{
  "n_kv_head": 1,
  "vocab_size": 1024,
  "norm_place": "pre",
  "norm_eps": 1e-05,
  "attn_scale": 0.0884,
  "bias": "none",
  "init": "normal",
  "lr": 0.0137,
  "grad_clip": 1.0
}
Each number is 500 + 50 x the weight over its row's rms, rounded and kept within 0 to 999. Layers, rows and columns count from 0. Numbers have three digits each. The size before them is the row's rms in percent of the matrix's.

# layer 4 MLP up, 704x256, rms 0.134, rows 425-475, columns 0-127
095:525529596480556503491464536465378539490433513449495546582589451489533489502473497510390437495477467540552442521461512529469431530520376474616443440449485465504493521419494609600472544534464497491464509499536495491549449545504439509564526381445475545541481405452585450536510470471421534485535539493492512404564465459478551496426478484446514498398565512389563499559511378486492509458491
103:483540390505506498507429576515498535432471559541430490597572486523516453481578447500531520422544486407461550534514562515509476392479572558596479432432513410532516511483539550507457601447540500428463533519473480506360502462491503419418433527551565427435513523525441572451537423542458450565464425479523476564584451488516492597680491451471551555413548501626525521457482568435502600351449
103:518459498528574498448554519527501528608505527486493480556492513444567479493556477531560547634507519393451494557509572480469378458395563542457530522442493504630480589540517484467434490508529528584452621492540502419440519478478466466403461566502492520547479447536632530453464516482442505450514439538478442514514497458494503504467531483577516478455517597518426490409434539468480642526461
098:573450644551427516458490509499509503486413582478527524539450489484509509529486422491572457464514532464425494489460556499546538486479517523509463482480508560493549504491537591399493535537519419492468515516471517509521438526503513553476573503577451625528431446486447509472501503497482466442517562458494519514467490436594406484503567396486518500477594429433530456452522566459494462403550
103:603418465459470609438563546472469479474544555585478411557439490480445420515395524557542536536487450414491595571484419446602552403502488445476460461544425500445465493502518437567478526503568539471519493415483426453520527430488553464510515534556484499476478449446494522490553508559599385511405527502479512516510529548435498578444507525582537585453520493458519464524475498452488503558395
096:463528527556553454577450550513470459491460467566493544538493489433451530451584515526461484501551485485526517457446483543493575476483437465499446529569484565538448581499546542525584491610514497538429533444543557588436581568423571479569452577471512597546542582505471449485446545565510537500499506496482528507494513498467403517457531511579515467505516547539531490513480520466518518580397
102:469519509489608503597478539485500569514463541530588526440391424602483461446553626425446531548469508573428449565435473503540444483412474490526566533561568489446596504560549518567519506510474435493452564404482501576497473570485595475442505397516355437538474482513526517444499516467459527502474480512411516507558572500531516555428521438467491534569522640485403415483499568487443487431566
101:462475490462551488466590506458416529514446496549420491490558492511571483490462478483504512520569458544398445542468494543349551489478484569530589494564586598530507537461438492523519527460498511497499505449530379556471514519483602365543466440390546491430509546424480565538381537546531556568511477535469466585487449510523635551534627483521581550476464411546499487449516549480493478492550
100:486519401467441511477573457484513370489413458497476524528543452500507559462426417484531500479505527428476474370492532532535475553493487549483588481388473494511508487542490470509487555554423547540451567427518520587583567467503541553467392451503542375420568496522539488461440618478502465493507435556578408404509458512507538483536503413490549514515480464472499465512416529443469534581346
098:464432585497470529438550526489460437526533434480520474469412425475476526469477459501464516457443488478447425518463499539489529569455547550451601467518563521601529453547471481539532543473628412458493492464499511512474480483522426420430475502556558543508497607652574442530466484466480468489500449399478434488481502566569573491441519488548553538482462535517468469443565442538599516517485
096:520489562465507576554439503440495479470533434480449428591522550582521517514521534432450454462532436458530517457477531574451442499521510617498557571559458404457384552482488501546522478512566553445542477490537565505498588487453574493570453461540454524620450493414487475471444495456510447480473515495606449566548505579429520506498545571471447538461544497492462515507485508537579512501482
099:594507527491549489577525470512479531430481591427446516457499503467535536498507546543454510561455539431476533624590555447498421533566512575466526467432493480528551574526501571536472415503469519406557552410441505616545627452479487403440495517552532460583494510493517536558542503503512545472482481465546496449473554533478492475497486528593469494477541528554494423576492502512515501543557
100:523545503577472529490569590460543508444469543434470604474467476471468472466500519530405544466446447500484410529405485526502654528496514397510405463535537473457431568440483452491523575467495553445530448518473536569478457520520504495498509500436505513547392513549400484465479511505455599534445576598526457419492548586360513451438495597551526586541527534478573499547514561481523471495492
096:486535531594497558533528503467508578500465490525497523433550503507421474456496536592514453559480558492550431518509425464457521501509559398426580571468432510491482485467502458480539541517536543494605463441454491519535462466386416527522549520487454556545528457483548574543493490507500508485435524499558597481527523474472519412489425508444420593502476499512541493505504440473569581487463
101:382463553527540444455528518545554466501585420394459481498531478596533553422509546597506438524479529456467459436481450503447614539493575465526472551573472549532560443404505488491503503473446436487563514540462443426489444563411540567452486469411523510492481446600544540502451473534550457540474447550515432466436489554473436520571476564564460564495571538507464517563497503571482525583592
100:464501522399513508529625457380526500494501488532522421530571434464439477560455529502626551496514455487473509506472538487508471529529539523551484455509504553520454416550456440549616503403513534534505403516492497586523509511445566473493496365515506450542507473478504525517469551503535398427485493527360485502453511496521389380504552550474506530592512503524482506597453525471544522446445
082:443561480435394425394529478491481573575528478496533545571484521493491510485485498501529540357534514481484555435405457574540535570490482561516486576525502540429515524492459542500522422457544460558517545533563561420517466479531574511511465604515490463485502469509549493399480503558491493470526553468480487517451455543533465451517517540477500512427490514518449639458488514431521600538488
100:411517506478492394564486481574518498436527524536462476511425500557575483482587513565434443556480474476549520504556491512491525503567453537514455450585507466471502501495564542572450564547475549545598538407538535542550433528520581397578420409543525516538481588531506469383536510504468418468435444505527491436523521449528420450520505447521556382553479455490582451472514504516508495463495
098:649502549422480458526499475510433503524496566509544507512545464496483489479471587542478460528394544483437551535514472583433467546583601547554484484530462497434530425491590493549530406471409543471487517504491587525554532487454546557481499523530536558481485523533399449440549474549531510516458507525495463479445445417554473569444427565502411519497478448459503438464539471472391552557486
099:559409507506527499520548568535497528442538452442584503422494584491446376469527491458448451573461497496463532442528532471515501535486520449544405521650516508473538546423661504417453473470595541444476500562651555549443502479470535516476476529443553530471471448521511407475457495496514492593519488506506548474545573397543514462485457562472496556424463504488433525532461431439484493453483
098:592550499544508531588526517484522475508445516499445433468492513443539440551398496436482479550465548508522462518518500553469489378432487462558465481458506407568538438495520439481534507574393492455584507504501531576661518554474561489574547472472514471519542503447465502523436496478439442520540502441478475413539523454471611526460474533482573493601485575511501508486528366511562488488451
104:465503437523482596415562576490460503490490448515491571513590506453356517512532576470428557472475519500563540513572573476421561443542562486434552469488455575567515444515498518470539399525520509528483496507501471463451412530402474529529487550495571519445530460517495422442453434413514518622430421507491526487551481524473541475495528502533501509526542528553444536413566517515451462464458
106:505531481524476461517491494572456469497468458492517472376513511496491488464515456601479353503536478450450579468461470519480515499483540513457593531497505479363473589552501487544433498571508481484384492437524505504470491486490447471531375480433502451490556450565441422462488496560566616538446617560482460513443532456567491514520484505446451477529491406578513453476522391509564536465566
095:476519492491488503528452522628556482558549458543452483518526439497468585549573536435551420498497482512513506496495487640501545503589486534460476525402504568521483541482461425461421452602402541538560565431455461532455525579528511590414522571537508516422519479526494504454453495503477419518507532457507529506477488438530446532504529451501530471493421628548537492530558462434489489488530
097:618474599547532455525518594568473541505489544395533485557507519490486488398573521559549467578459456452529465458536482476492419515434540445562473588409513467478540570469502466492559482460480443468487565563444540488560517479532475497411492455490470412559463444409478510344431449488551532533511470493502592525531524604450493577496477484519547493446582405472620529447550560427513531576503
101:513519547515491444439614530570444440488484494463533574475594542567471409457545590465573496468558476598483529523506509522490496566528361579505449494530587483495548446537485468539545535511482466534495466423586534581561571513527525459495525490448540455538480536503490443474489520552519575500545513659442478528527454519459508442488511515497509432578539436519489443472410494466464393536481
105:480576346527516547514508492504562499509394489472455458496451623570594591511463440649495430524558483560502465518510461518465490398519480510487449561453473450534531503466401571485598506540595410502484551423562469496514429593488524522513525432494456493475468500579555471538481550492571423520497500542520582497516564475447310519601493480478407553510509484495520525449452550490460466472467
110:484427534527558536565433621589440550473565501488580627417639556427524514420519538569503483525353417532464494492503498512505406520479576469492510486440605469518492488541496520425491495405485499408483547510494536467615505535529506523486483558573558462494529458466434371547435561470533510477523556549440561512373554490536578440575436542479502491513381596494435519498521551645507486500443
099:450397475442469518467524509483527493548520513584549489458479509485517598561510516556435523470509531455408543508568578543556504519471519445532543542504501494447545509480535547526514358577496499589540457529596515521504516513503535455473511508569411473533448566526499464441537549453594449446475381459479410476535522419468548424434539509498568504541510463442526410476634413534515464492517
101:535495567548546444535546467412484534487531494463552449575488576565525475480477467479487521443515484498564469484541443479510511500435519532544581505514565512460463516575415508449588473454403511501553470601574488448510493536567460546494369479400490501540540552569437530553552512417483512463430536596561547587451479523546536520467474495455519454494487557496509533530606422498462520489449
103:390493467481516392516503478403546506526456464533527376553570477508444495561498512428455465596557445496490472508397445494421563548579483449564471502478449575493469518458508471590512441546411432554415479433385499535475581452490437482541484476476539468551421456433459475510535560529541512473549476499494435531546376568529466457590474532457459587541492440425510481508558573463546510418439
106:523582425449476474483515529511550424488541480466528545452552416423430601560511458480537588547529431474418558479460490616450478535492525474540494535466465483493477495496490531456410469465529549491511464503478498541445496447539472544428524530404392475521530475506489553484505478555535484509436506496471521487474535492560485594428467443519409501466474488566564447445576492582554469530465
101:499470451459515456509486573509470447439511460449488579451520491589467499452416587493511589551511491485368456529424464500499547541462589541479473421557493563459450489546491519498449500450381440513547564450454471425498440526468464400384482338540458543573504540544493511593464465459491515478500520364502479528456366591531508452610458662564556486487515479442457510512485463582429547504438
100:445413503425419529537427495401488521474485456545510610508538465537480495485504544558545554443486522479535524453507512478540397538429452532461488472486465494547406538525543553481451411467510513519479473435381549611469452569510438451526518471508424498640390521534433496493572392578551429528475531512515545521453592509526545506466487503475532515507540477554415556522510442430472515459536
102:532541505528568505504512583500562543460515505499417440497420421403526464486517516482577454502430537491575562465440539519501426523436559469462539449457529490472478441582428476447531479457476549491515580508662551472535511431530423533406497515535523404478488482565525462474521444463505512385454487521432495520497580457512504493459483495461497466537504555388531471544583571535559538483541
098:466524556400462428523411491530451521490457593418566538508486456456508449402541475451488504454523434488506450468557553499515523487551529464549476546482541451434415601539550515507548561567379511511442490506470512467506529489498516467586488506557457476521529447478458536538461495560477571443533514430504561525467524492489551516478639568447475538555543565547461586481390543478435505516477
104:421527489493572532427459485491548465571571425463396549537428590419507492469559463498559574500415467532457453494576463480529506550523451528491502468483519457466598467543459437492553339431487469419438502490542539392442486500533509427454510556491516481444443465492523518475419521514468534449491507537453572534514391517497542515450412426509503486451387440461488423507574484487509528526452
097:557500478428544510536520484432498526562482425479430498536434447608461600520519567524496515507497498477491542537495417528469470647548526424478467503431530491488445444584466458496500605573491385549547475581491509492505489479492544516432436443465490438558476487552522492487508519386500380469558549374441421528539436466542518481510507475580475587511478508611518519470484472542465425524411
092:591489535497496424573562491426513384590499452600515501481611466499467613465527531490522542470507513488530467562510406538588510462500548465529496520559551553439466548522536489548526520465465533557467511625492540466566523597441393489436493476491522520473432571508557494490478503495507525445589459389559510458579534568581464492577520469424582480477459480536528479538496531515435582483488
101:551454406484480452454460456553460585594440528574385476422507524430522526533537522559445562480466540457611488457434492404488484554471492475540533511529453460549464467469557488433441480581478567447468424537447468522520517502448474574585471498459467536576520438513516407486440568497534460501479503405437524545524408502522528493522487490444550567477548551430513517372516464419463514500497
101:537472567561394496474512527467519539461471439417535603469611412483469491542544554478523512546642481431526502527515482580516427469508390506467505470472530544412477518559518487517445667518511472517444610561456507509561559524523545493577495458511562557489456508524490530548477493536512521463521473474476477519505555523492512441398467460521417442523496558524522609515532429460533543555459
096:516413540547505452591471567538503471509456472470496481558449431473558523437438487522528543517386527438543521580508452552442474499477520571472530463526512527473538555482468439493525479430454495597570497529556493357450483520468473472491510572488461533570444536415526462540472562608425437515461527527479520514481404469486582522534425516452624529447482509523370456543487493496549471512451
099:471540506414492473551567544511444525454485544470460461592487507506602476511491433486522417567516533432383461534481418498505507529402519438446553490493464535509431445563509466453460485527515499455508514514450537453469596494522490444500402464396447452531477517541429523459546457435585452501590514482477468477475546528495541528535459565427547477515532491550481427534604540447504506564483
098:481530599525545547445544471544537553538467399457537425571477423495469480500549587529557527522488568517504503448616437521541446499478477499454585559524465393481371525495525557451465518515467487483489503319532542427566550417498585455490521539505563550520577591490496566459566539550459543532459501467540509386529559478460575519477556498559492483405456529446512461452466496534461435507515
095:528505466611549507485510551530448490491495424566530495396529433433565521477422490551448552491365586600523487498420473556569515617434488446524531508525566517560503462463569484385540546553635453509467561518526499492455557500409467562426521538463569569527492489538496633457559445489477552442412502518514429479443537436582495445522538525487564492477397473503496499561446505437493482488568
101:506558571486581495502488500505574425408600521506431485505529455558478450487485530495486490483502527541547456451512548466585552452516422532578619583512466464519523509479534438442526519444463443549524527450506513560599504541508577468395433410519469562503544498485484474544523557485510499518580562471487443435522481509427531521458516465441553528511519496458519544382505495459483522472476
102:506566496438516440562555424516460548601545517492449412492463513550441546513552542438517477358459447475541417419487521508490502507502467448472559476556443465503458412505585504573478423489569503468492549487455481468591492605502528454544441448546524450437466570419455494442614541626549408475447444451492481608519392469450579560507520466537497432482558527436541480524515395559410465462488
115:386567448484624452463431578509478509533447526520482525525537486496536533580482463493536507500485567466555472447571505546465559591412475522615482439438476362430578510529519445566567493549526480488529481512520472539500433493531487468536571342424543488521497536448516524531493366462503544590587506493457536560518513596463568494526515479572549496514516454420511598510503490476588422507522
102:510441509483461538518473443597469519498592535470529481572421513537460502516473500445483489510503474572609351563546487497615476485495440480478571502462477488489553451477482448392500550565506523523605541465538570557518516503515514562512479587459449471478435521456552587442523675451422518533552528514525527572531479433424527471526567559552515447401503534557559481444570508458506415546516
095:541525469548556536575473519430474557437522529545547459550554430425439484490508498554505495497444474534495491460412542533530452492467452439432544537450425492512508522497547533458535491536497473568510510492496528480397500581639466521405416543542507501465444458509518439498522536446641494495590489453570519413465457539532465473480469417402467498455460530526523559509468531461473526542550
096:475443453512443579458507490498443483441386489445444445467484474509447367490545553542443541512536530618450456492457469390473524514511524517455503528495486452517614542528497521535421511404534552442503466480451484462550477567519536504564498516496542465435493483427470505541485529480512422577501551427575519444505432484505483566518532400494473440585462436527532456431513507461446484446447